Weights of a small transformer language model: 290M tokens, 4432 steps.
Each number is 500 + 40 x the weight over the matrix's rms, rounded and kept within 0 to 999. Layers, rows and columns count from 0. Numbers have three digits each.

# layer 18 attention output, 128x128, rms 0.0611, rows 0-127, columns 0-63
535518438460503499404568534493455471461493526462543506526525575430428489421553519494478491507392486556575590476556507509450513489478441480454534525533518489512522469501416496538503480504530524
468569493476558509471516536498544453545540481462572566474472475537475483446498552478434479509499405526507457495531543523570515434481508513529566573498496474590487527446545511569510520507489536
500477557512523497501504444526549479547569496539462436486461488509475607513539563440448496559548429488514555444580584496506539490499483522500540557475479549529419472466592549473560501513475481
469502533609472473455488467498446417559610456485498529523432540452537488499578452555491528380457572555442581430499463497467485468590424529409550529519447397441477469471540532499556455460485526
533531535471498493522522503433530501486531494534506439528465502535470539573440487497558509462463548430510557480552536545525480542591496455548554467514494503448488493510492465510440398495471532
493449494529485507511500527564506534527498514482505506516490542475549523511458549513505546533450506446516519425541599494455442516448469488481468586540494468513495459553521518472474500521485534
521507454460531479487506478522495455476413461542469473491530502473435489558446482527485566504537456510523458547457513559520509514516491566503506509493505497519456482565450517513498434498488546
459522489540464498535529460502495479551486522466480477542550521467516508515477473534546471460498457501473513557498528510521488470549529547503498504490478469463517535474485461501530556472531551
563470474512488478497564530526432533542492526511434474488516499525473471555478547506470466459592502567568443422500446539514571457475546504486523535538473537528526482563511546530541465438488467
484458491517507506493482504529444475612511525444573517545517484472478492461521565444495505570456523533502513560486481450470414459405554482539513555498528479559481526552499563535468508491564468
482545474480461490473518484427530527506435493571408481472520495554499474444493508487456389489498570474523454477511476488492416502479480447505535482473493545488475486436511470529512504529541560
531480463542499501510476503457452542450508511463524542582448473499525568501510458471538513448474483511474484542472515505491534489541501486552537494501583484483482548531509522402438500519485414
513581535535538541445464495585543560539567565502505511516499529600550538590536507530467507592468502450479553467520549461502514429547501473504472510444507552551553475467558458526537589498466573
503522500582458491539496508559491534477593495489514482488442511469481512457505573513530531646480501528503465567474425472499474411541508436484479488488468487564492487507511574547478556498501494
471561474496479491533553518427504560446546442438538497504493477449480555480494510531508674525489503496488479538434548547502491590478542487431483422509559464449456526508466560479487447590415508
535523509459462486488583483405475523585515414368471466560491465487483400462488527488513482570480532536500492505494487522508423487400575514489523434546463499541480517510464502510527487525491460
490478505473522442505503576445464508534479489506563513508487521450490533460477477528469487535486470398478464507512451437505501421523519524481507490518509530525482559466507476479491514510515514
488486525548465531544530440472480550472607495533489593507561559437475565559544486474494542544508484511484492519460473510512468503507526495557512476548537474474494497523481537505551491508524522
449454544448547541434521489478487551498504511479518509495561491459512385488514498424506536442473477526546548534490465471490482458454443524467528512483562508545491479505507508448509469477465521
500483441537514475447478474481515459542526532450486450411526457514423517492515506508505446457495470532514519519450530521538486512582518488507487537478556505550548513513472463522551543540495461
578524526564482539495512522461557408513490477533458489526538496560453545551476512510545480503627488545476475491554519530490469562430536520491472498474622529494464497547524487459551565502508547
451538529506543469437530473491474439530504513495479491489504495513502485469496475522516470466520476469489532518561506483565564487579491488531503449470553478547456506503558447465506552497527465
452540471462532525466473425598482466555523520556548523468487463498561488471613431478500515522435557467589552504522565439531501489536478404498546531424556531478545498510536409449491510617500479
419482575499461552562537563542486467445474485473464504523531463474540471528458458507495529520526493502444479564469490452453485478539478569530538503501486473460458531552505464529510519495535500
625493480528504486483478413505556499442497455469511457485527511505456456496535440522506489439485476507508498482468500468461514533497541468499538441465545484507514556471550503506450537465529478
517486504513416508487509553547482558490591430442572473501515479494524471464506563458452534555456512421535492513463445438429509491461579506603539587553398533560527551473471532534543524520470490
524493479475552468566474596445512528528555438517553460496524489492493512527555567455555515468480486420563497499486551581547519528448462540495477549531420442370448390516551495460509499439504546
465497478533439452568523500514549522432451517514491458514542548532510475526488441560437449517535499500498469540476491455438482452499491537528498508567448510493505580418428469530485477542479486
529441480570494499473507551584466514460576460459532442582452459505414497480466453504506571481535495464447504523510527480458511507516489535526482490506518496522534524507496478516491545455470478
538483549507486570582495496510482464529490489407496463466552461493458486489607575442563513467459487512498484538569484460533509520492468545484456487466526503530465458527463564460493540494548515
444438523539492507458448464543555486449544568596455532575504466521496550528497475449529587457460575551489539494504505564524516533568447464478513428535440508513551489437512425461466441562499569
458507516465497445506562502430483530471417517476530504486456502447519444463460515536478405459475503540507489472459542521429501503501501521541492500482556445522427506531537500539461478461488489
401502507515551564497520536508481497503482489567525553504560541519558520425445478478538579470508487473511465522520551465444552521516507473576434524507506599459505480484496504517567457519486550
484480513510468532459498443435490471591432522564449513463493461577475427531537468539463482512494498614458445500507522505443492554407461436526587504510536547517526495535473470509470523542565507
510464586530492477412409554566490535567470504520483542530550468524515542455477428458537458545511549543489527499519422546512486569571547372541554508478531537555531520420564524503404500540521493
540474502521485546468495499528565412540518535566402547497550535525481489525470469499526464508549490542500528446467433467519480436569575515463469506439531477568566529533540527496507514498549475
474475537469513465511533513509499544423545526471544496493485589387509593542556471509433598523564460441507481554496554456508551486479541540472476533561466541465425554427531515542521444504409470
524479551475476543530544541474476566511501490601507542524508496489545532569523467497497604453555507434565607472515509474487550512491435544458495501527503451477512478466457468534540442443458441
552470501468536591541541564466449482427495481493452450557490523501454449483511467510537518494551475556512477530450557585501562529428477580465490532507519505543421499521526571495471544509559517
495524560462506456496498448457475505476531513537488506429499558489519543572541499492502555505535493517489551525532522538494515549524478472503495495527509499432526486489481497539550561480474459
425452537563530539511487454487520497431468483510562507544493523538552510473439486501528548457522534474522522474481570464483496538481496506550535546550484469454501532489452519485465477544516559
480489569414581446493461462522422544541478503539562549502556457473579473489553475392454500486464561445533499501514504506546491439480394532484512469512468461491511451465540512558526477551518513
464422555567481547540466562561526487413528462530509467505479553514471412555406478509469496497506437491590487451412497509388559495485563509491504484530386570484516527476414445510587470455568459
528573438500493475518515477405487496510482439456474501480469465501490476521502548537593474464501445461435474477424543526471552505477455468492426450493516574405556459512382549460423507503446481
474541452538507526544578532512512590454486492492510502490510474538545514552575556520485444534452510463532495494489481471412501508529507519458470504471439484447571546484491505577568434497527526
593488442444450456539454507419541395603472536482444508450449513576509518537521556427407385527554499568535509478498493484496501478458480512453406518499480475482532518524497454474460495520536507
516490515511505511540502501440464513427442511505440483470497524544526526497428532491470421560506509483492514467539500547467506530519490498525462526503433534510546531438452478488507448477457480
554495529485441577472470460481506499453513495530427397502536561508493596545496440510584480455548436499524598460548529524589489544461529510529491505523540490517412513550443530443450532457533549
489528478462509509523547533535408485566517497506533497503487547495550472448541520460522521496498604528561446500514438442542429576465472466510517551586449520501496465512500532498510545519576461
453532478497492502506451413552493542526570520438542551566471462433485531497608540473498504508418488496532474478505478460506467464503491427498558450503467530524516434520531529500467547465488474
471478496490480461498513493483504506487509562572483435460520472602477446613486504565543426521466532454478506471513520512512529513424505535501498508491464534495504491489483441552509504502476505
530539426430542490467508500504480570578489563545522511526470506563553512536495575447510513468437483503526520496559526472518478548458472538408464547462522435497550391453528510465477503475544522
439432544539486442469513520529558460446518447433511533511450477564517460471493539513434549528564494402492488503495479459467551545449504448485555453511524563507463425478569607447535525535481523
486512527487493522483531515460497436498482476473458398478408510532487462590493530550404526553557486402529459499502594551482434506492543561435503473496483462541463471509476456489537443520474497
414547441474536456499491536464523496465499584532572545568560544604526486457504480489460455494484520559533559513557506518484500496477489531480511515530498509579509489496470460479474499548487495
547502581508550513491522488543522532448519497564517498518473528498548516515569507461456500537539531533535540523533590495518549490562509536451525430480444498461523512477517438555455481447486480
483513448518494508483496487475488474487472493494452526510488496507521545502485463458501514481520529561529501507526527511511426518476491444499513502477571530509523514480594514491562498497466507
550486551454527573507531443521485560525589527550421507471502489464624656447504471500470493522472500495493549497497539541540435493551447523482483474461483494441515423519499458465551473498540595
478594489488541521566573445494513479470464410478487444502459451444439501482493538457551541436510491431539460500532545434503481587495469500512552540519536409449477473503450471498450504543492502
488503536547475508505416554609518525436460461441559464529535577579450440497473532512514433533510493519445462461472516483474545483565507561500448501474475492476495557481492532574490488390481508
466579520457464522507478467506505575458514518606492523471517441475526571427447402546532528404479583466506440541555549485489607578562451394592548482496538511439569478487496492464409508569505526
536481566501535512513511516531478583474470403504494530477477434515436530561501540555529554488523471499478491392553493490550584520505494578533553430516538470522463541525497592441482456527489536
419527465516469564487492535471549475606511586521529516495527533578478501468521507488448469528459623515518564505488428528529432427485515431437486568508593508411535514456586524502523526569500503
547497496537564500457480494464458505489541470418488572555467507506457486426460443480590417514541460542529520468417498482575526582526543425529508442488534542487475548511479529495456521482538500
496417525552532531476466516566549485467547455533464513545464584553477522569538534549497415450491500524419505442513467554503508469551497543510514479512497521537449583519495519474479513519507491
521526496529533479490449498436462503435511531488553486475508501502455537482476514557529504502462527551498535595527470479565430501461462514552541528493544456567449496538463485431459550455440465
465503447532480503419478585554545567430486503462596521515572465466451458420489511527510561525439539497523489506530513455433516511514560560572564474538519501508508541520495486508486487516502481
517529444502494431508539521406503447445375525550521416555473492525440486542444495577467446453493469535480440491514510502518464471502515525464455550473504466459469538497480415537469492511496480
442558491514501498421497506455514513440466516492572492480437486525547458476481426510514474459502500394570440537498472516408515457504490479497526488520483496510528456445510464431473458473527459
511525564525490512457547524570494585483517465466528587520471536428493483518521493524526509482496482447463556501488482493516606526562529567522536437557495490472544588563523496495491509483518441
422530474462502455565517478489547455524398502499564446484524438569514473461499489519405501515464499452460463512470466489453523466476533481505518464511474508419542530484528547484514482520500473
532526490434537534502533499496525469476473522506481481458479550526507539487527459453547480506489546458587563520489454492487482525545588501464485485510460574510486573521543473504539492470550503
451521472494548469493502500445448472514585420482483513517489520461493451466457538483473542523536514481466475462482430434569456467387518504496513511509504483509468477527508497463506560568461517
537494559529501517461509525497512529549454464519441487424517497512499484496498431450453450556506446473513525504500442499536521454509531535497484504534558531476522509507452554492525508517482464
440541506397537554587504536493426561538564549567529466414471482523574446550464502493515502488489452557458476487509511542465507496441401573429465549556446457532505408481492531494634455486487501
524476515552506494508422544487513505617535512536514507478576514478556493483507567422475470541488473571540572501515490452580503456460480463498522506397538469522547438462545503469482520524552517
422509448530448480552439478507559503505460464505544546525458422519527432453506504453445501476548595501505474483480464510521456463491455407467566513449471516551560499450482518457454570540570467
470484442524503518508478493494565491469450562483488428493550509502510472499456465533543525477499546491454539486544498541481502581486499491500473476527501468474522465501471454530510486522450570
576433516490485437563453420518518407559496423504447503463464491559459492569567504510493478444523480515485436415460553517542528554547421499516463496476456505462497496491439541520509465528545483
453518443498517507461546444502462529527528558492483524475500518554561527518566494468487473459503478533524560518471504512507463435501438464459400452454482460517552470453523515497537510443452442
479535482555478491597506480549494503462508472511458515466576368404535476523561527507463513471441476439400496517524464500493502575597390442518522488558483451423502492554425511495486445504567523
525521512483465485500546484567531514505511502481517532445568503464555505530520505531559439489465470520511459432509483498472505472508592473512445433463476492537511562481408515507506525495482543
475524493508499528511503498450519491456478449474547466479512570492523532420464492476411581502467552481516477500472498465419428511458436463472523540525463534496526475544512550486474518533488477
471501494445555536519528532444455527491512466504491483518473454443542477489522495531537600498545460453487501483489487486495537531551512505509535528465420523464497389483448502511538459499481505
484524442508509469438436463576490534424494519552431535491537552541451555510500511526446482527518524477437563542493554523538480478589542467529490515540486461476564506510476530546491523485495546
601481487493504553495502476464562503482397555616442520454493532548594490539412498518525426438466528553504558477483461571517477460448478469513390569501533448497544448502468426595496475484535551
486510537434491520484471545559538513517496512516462505523477532530562504537445488477514497429467559530541504474567529573540524615519482446553466504537513545475478497484552501514481507516490544
502520499487525524520510562489459499473590438455466474515543416446449490467479522446511562548504439447453516515596563493521491485566475521479426513493495542537519428460522531428533549547510509
497439497493506485514485497525502451501423524523476511532536488508501512519431521514473518510499519541514503514506435482464548455470518493523493496541520510480486508514487476559499499513492483
486498482421543493509429436477486455535502524467486523517538481495519542480530470516519522494535496546462480477487462509478493473507414488504507413462485533458401490498525500454499498546520528
469482477523501516462507521412474381431458507547515460514467508555456473473486476493536523437580469512539532533541485475485499478515458513545414502543524493490415478424537417498559441539505463
469538435517541488550493575532502560490465493475500489396511473517499466501455549556492454465485525492469450539402551488454516509455448467493456512498529493516585494555443520560557458507524568
497475493524484528498526524585491536513504483464441502523454610555423541525440469486484472450522500481505539439469431542459476477461581525504460532480496546473505480528448465444477452447500528
406475470465523483499577505484488483511539488473523488498474491480540509470534461484467475428502462534457438579511530540600532500454498528448534507518504455494505484513501466506491514533447431
517448517507499485503526520500500523487460461457501504475492481491513436527494493511515474522527498504523520458464532517492618518473491602541511455540494528492482529447432516502574429464537530
486523467470537478483533508521465481512496478515480468553471466427487462481551528486533536499475515465390504572471520453548509558510502519534457449495471469428468479495493501482468426491488455
519454576494532490483437476448553461420491490485495467546490478493519454561396513508488427532595489516539472442513474490463537482498484530527521507481506536528471569498557560544496440456481479
502483485516467482477451472539431434520414539429519587497501562433492493494498452541488457520522518537592545485481453488513453478505627468517507484478610483565464540459514493467515617491485452
570523445483556487551433526458527448477452483514521399421519497545480556508530478576503465460438528599465518519481480518513537515423499495509473467454510510486544470515476581526495523419473503
534582402495449508521515553506546528501542506496487478520552454518458520527509440407514564480397536492503462571440494459528462438537538399452471515491642477571495524495505500488564606521537558
469471505483493492417550442490528504497476569506602482492438539486542503496538446528456522532459457492446535546481563486574466397471561463471482518511511520519513498530573403509464571497415473
494567550466455547541487461499515533507572549504490550449545473500549455480501559479473494525481507418544517502513529477488495501526509460425489508490440477451581498459521509540562484492517496
458500464415508455503439483488483465452438527507477522527490463526513465487518492457467478488548518516519529549534436470477494523525495551528532467469443507438475470550488431477470435556467479
571453521517449462550527556511546424545496444444444446522479451477475417520540487472556419509532486474470393499533452509536498524470511554519510479482456526465536490587502529520475638436545505
508437548478496432513480474538484512502564514480472482572524571477479501489604491523475491520470397493476476516516485394497512459485550518499544502531455476555461541486512486483527515456442389
517521468539424488540511472477429435562541525513468520466565490510469524459482512423532517503471411508466421459464510508524454550484427444512503490464421558490478467569510570457471517511506524
562472468519532493495524525508466510526479425487570496521488456426533426471408529470493544542490501454520489558420457501440455550469516459503549466502520454468520552446463499498411436457522438
502504518445493512478535492546435529589556554383570593509493522460519519510540499486545501534453480543531520596496480456512440477427544573452517489552486428488474551566534491551447527399467410
532507527497514534544500549533475564509490609451547503506468549470507536519465511578512463485458489447580505508435505535490438445504541527481509450503465480513499514549497503534480515504490463
446491521499542527502433510563515444466517486467536529524522471448413475476501549502504523485506388505468425505581495483554523538514529542507468614477537503636525514493482497512472527494570516
499532412563535510469461409551508491524488483461519516504533493469490508418514501564464496551432572517451548562500436496507486454507527513561510476489493518485494569488504490463453507457490545
508411562527509497384496400552483415490503485446481473517521531475431522534510489488521541478561479485446447458440465479496580484523559515523490498517510486499460547527468499539412529475497436
548529488530514496512479562561554576426527550515476588502546464426556531529539481489502503550490581475455473494508549544504542515564462427526449463436516476540538453553510508561448523529494516
505479568428450493468487555447475462523483511537570482565513468502481458540561565459516454531513524539537452490474445495555482454477504506461536547510543519482511489529565435448581524514509488
554462498516446462505506465464551500504506546519509543389529556550499521479432471443446487476467451529479528427529509567448475493446504453460453494514478455443521509472570546491485436504552505
532565512446460469510490454447374506614549467531462568442451485471452470488600519489571581518545501482546443508484517544534512542512384514526475468472545497490471384574456502464519524386470570
487522501488484518444495517461537494528388537549521460495437489477519505466527491514528460529521588487539467514549470530466476487544511492463505485436513565572547443482542457522505530493511491
539521484552446490586481442476533500533426507460455521543486491514471503482363525534516462510482553551471464480450536526509467456527525479581478547506456488479541564549448487522469508556582565
467457463568423484509401496453507435538492524425522499493577570568500485488466482534490486467556534533416537505539535543454412516481518454453502519551537588502492585503560488533485562566535511
508526534529526474520520543550589533459500472545492476466444442492461555515381499546488577524502552461483454492537520542423570511508521481511440525476461520543538597484472530500495452473477502
474470491475498509479507571459524542488443529501553481517482475537541512489537521531474473596519483485559468537498499485544473421494550558473553557470530447558463455411551467547553467479543499
549409518533498557510510550477480513414485536577412474518422528477491524532534559527543464453487438509577483530476472478478512538536498560440533452507466576535429478522464514527562485433455490
513455559514533496481527507528509538520552512465508543517486491471473527449472524493493569470491442479568602460457483485487487530504566560514528497471490530508456532455567471441483464496420446
583439475439526441488494394471465512448498490481474575459470526408568579529524398525569538463597470512417459521582466549595623543603452465512545395465500532475434514547473476451457454475520468
559494469498482471551491473517500489565448483563408476475474453483486536500505548485506485540542456549376504452472529578547489449497414587511427542425475506496521496522515503519553495466484612
502558483401451439467523449492519528516476508597499526508478521504506502437521509569491499507526500516471500500542450496475507501497536478393519528546535475498491489502510529487459557542452433
473548478474473535530472509488546503515491503472526518489477432424454479470426503530525483558444540514416507483441472452508474517451518460582487511450447420517515438459486509462483447546455462
588465506552499459505514527549501473536538500481491458470477526511480471508485472533513499557552484540442485470480478485445473544459531552529443542495505487542469512496491456507542460465445497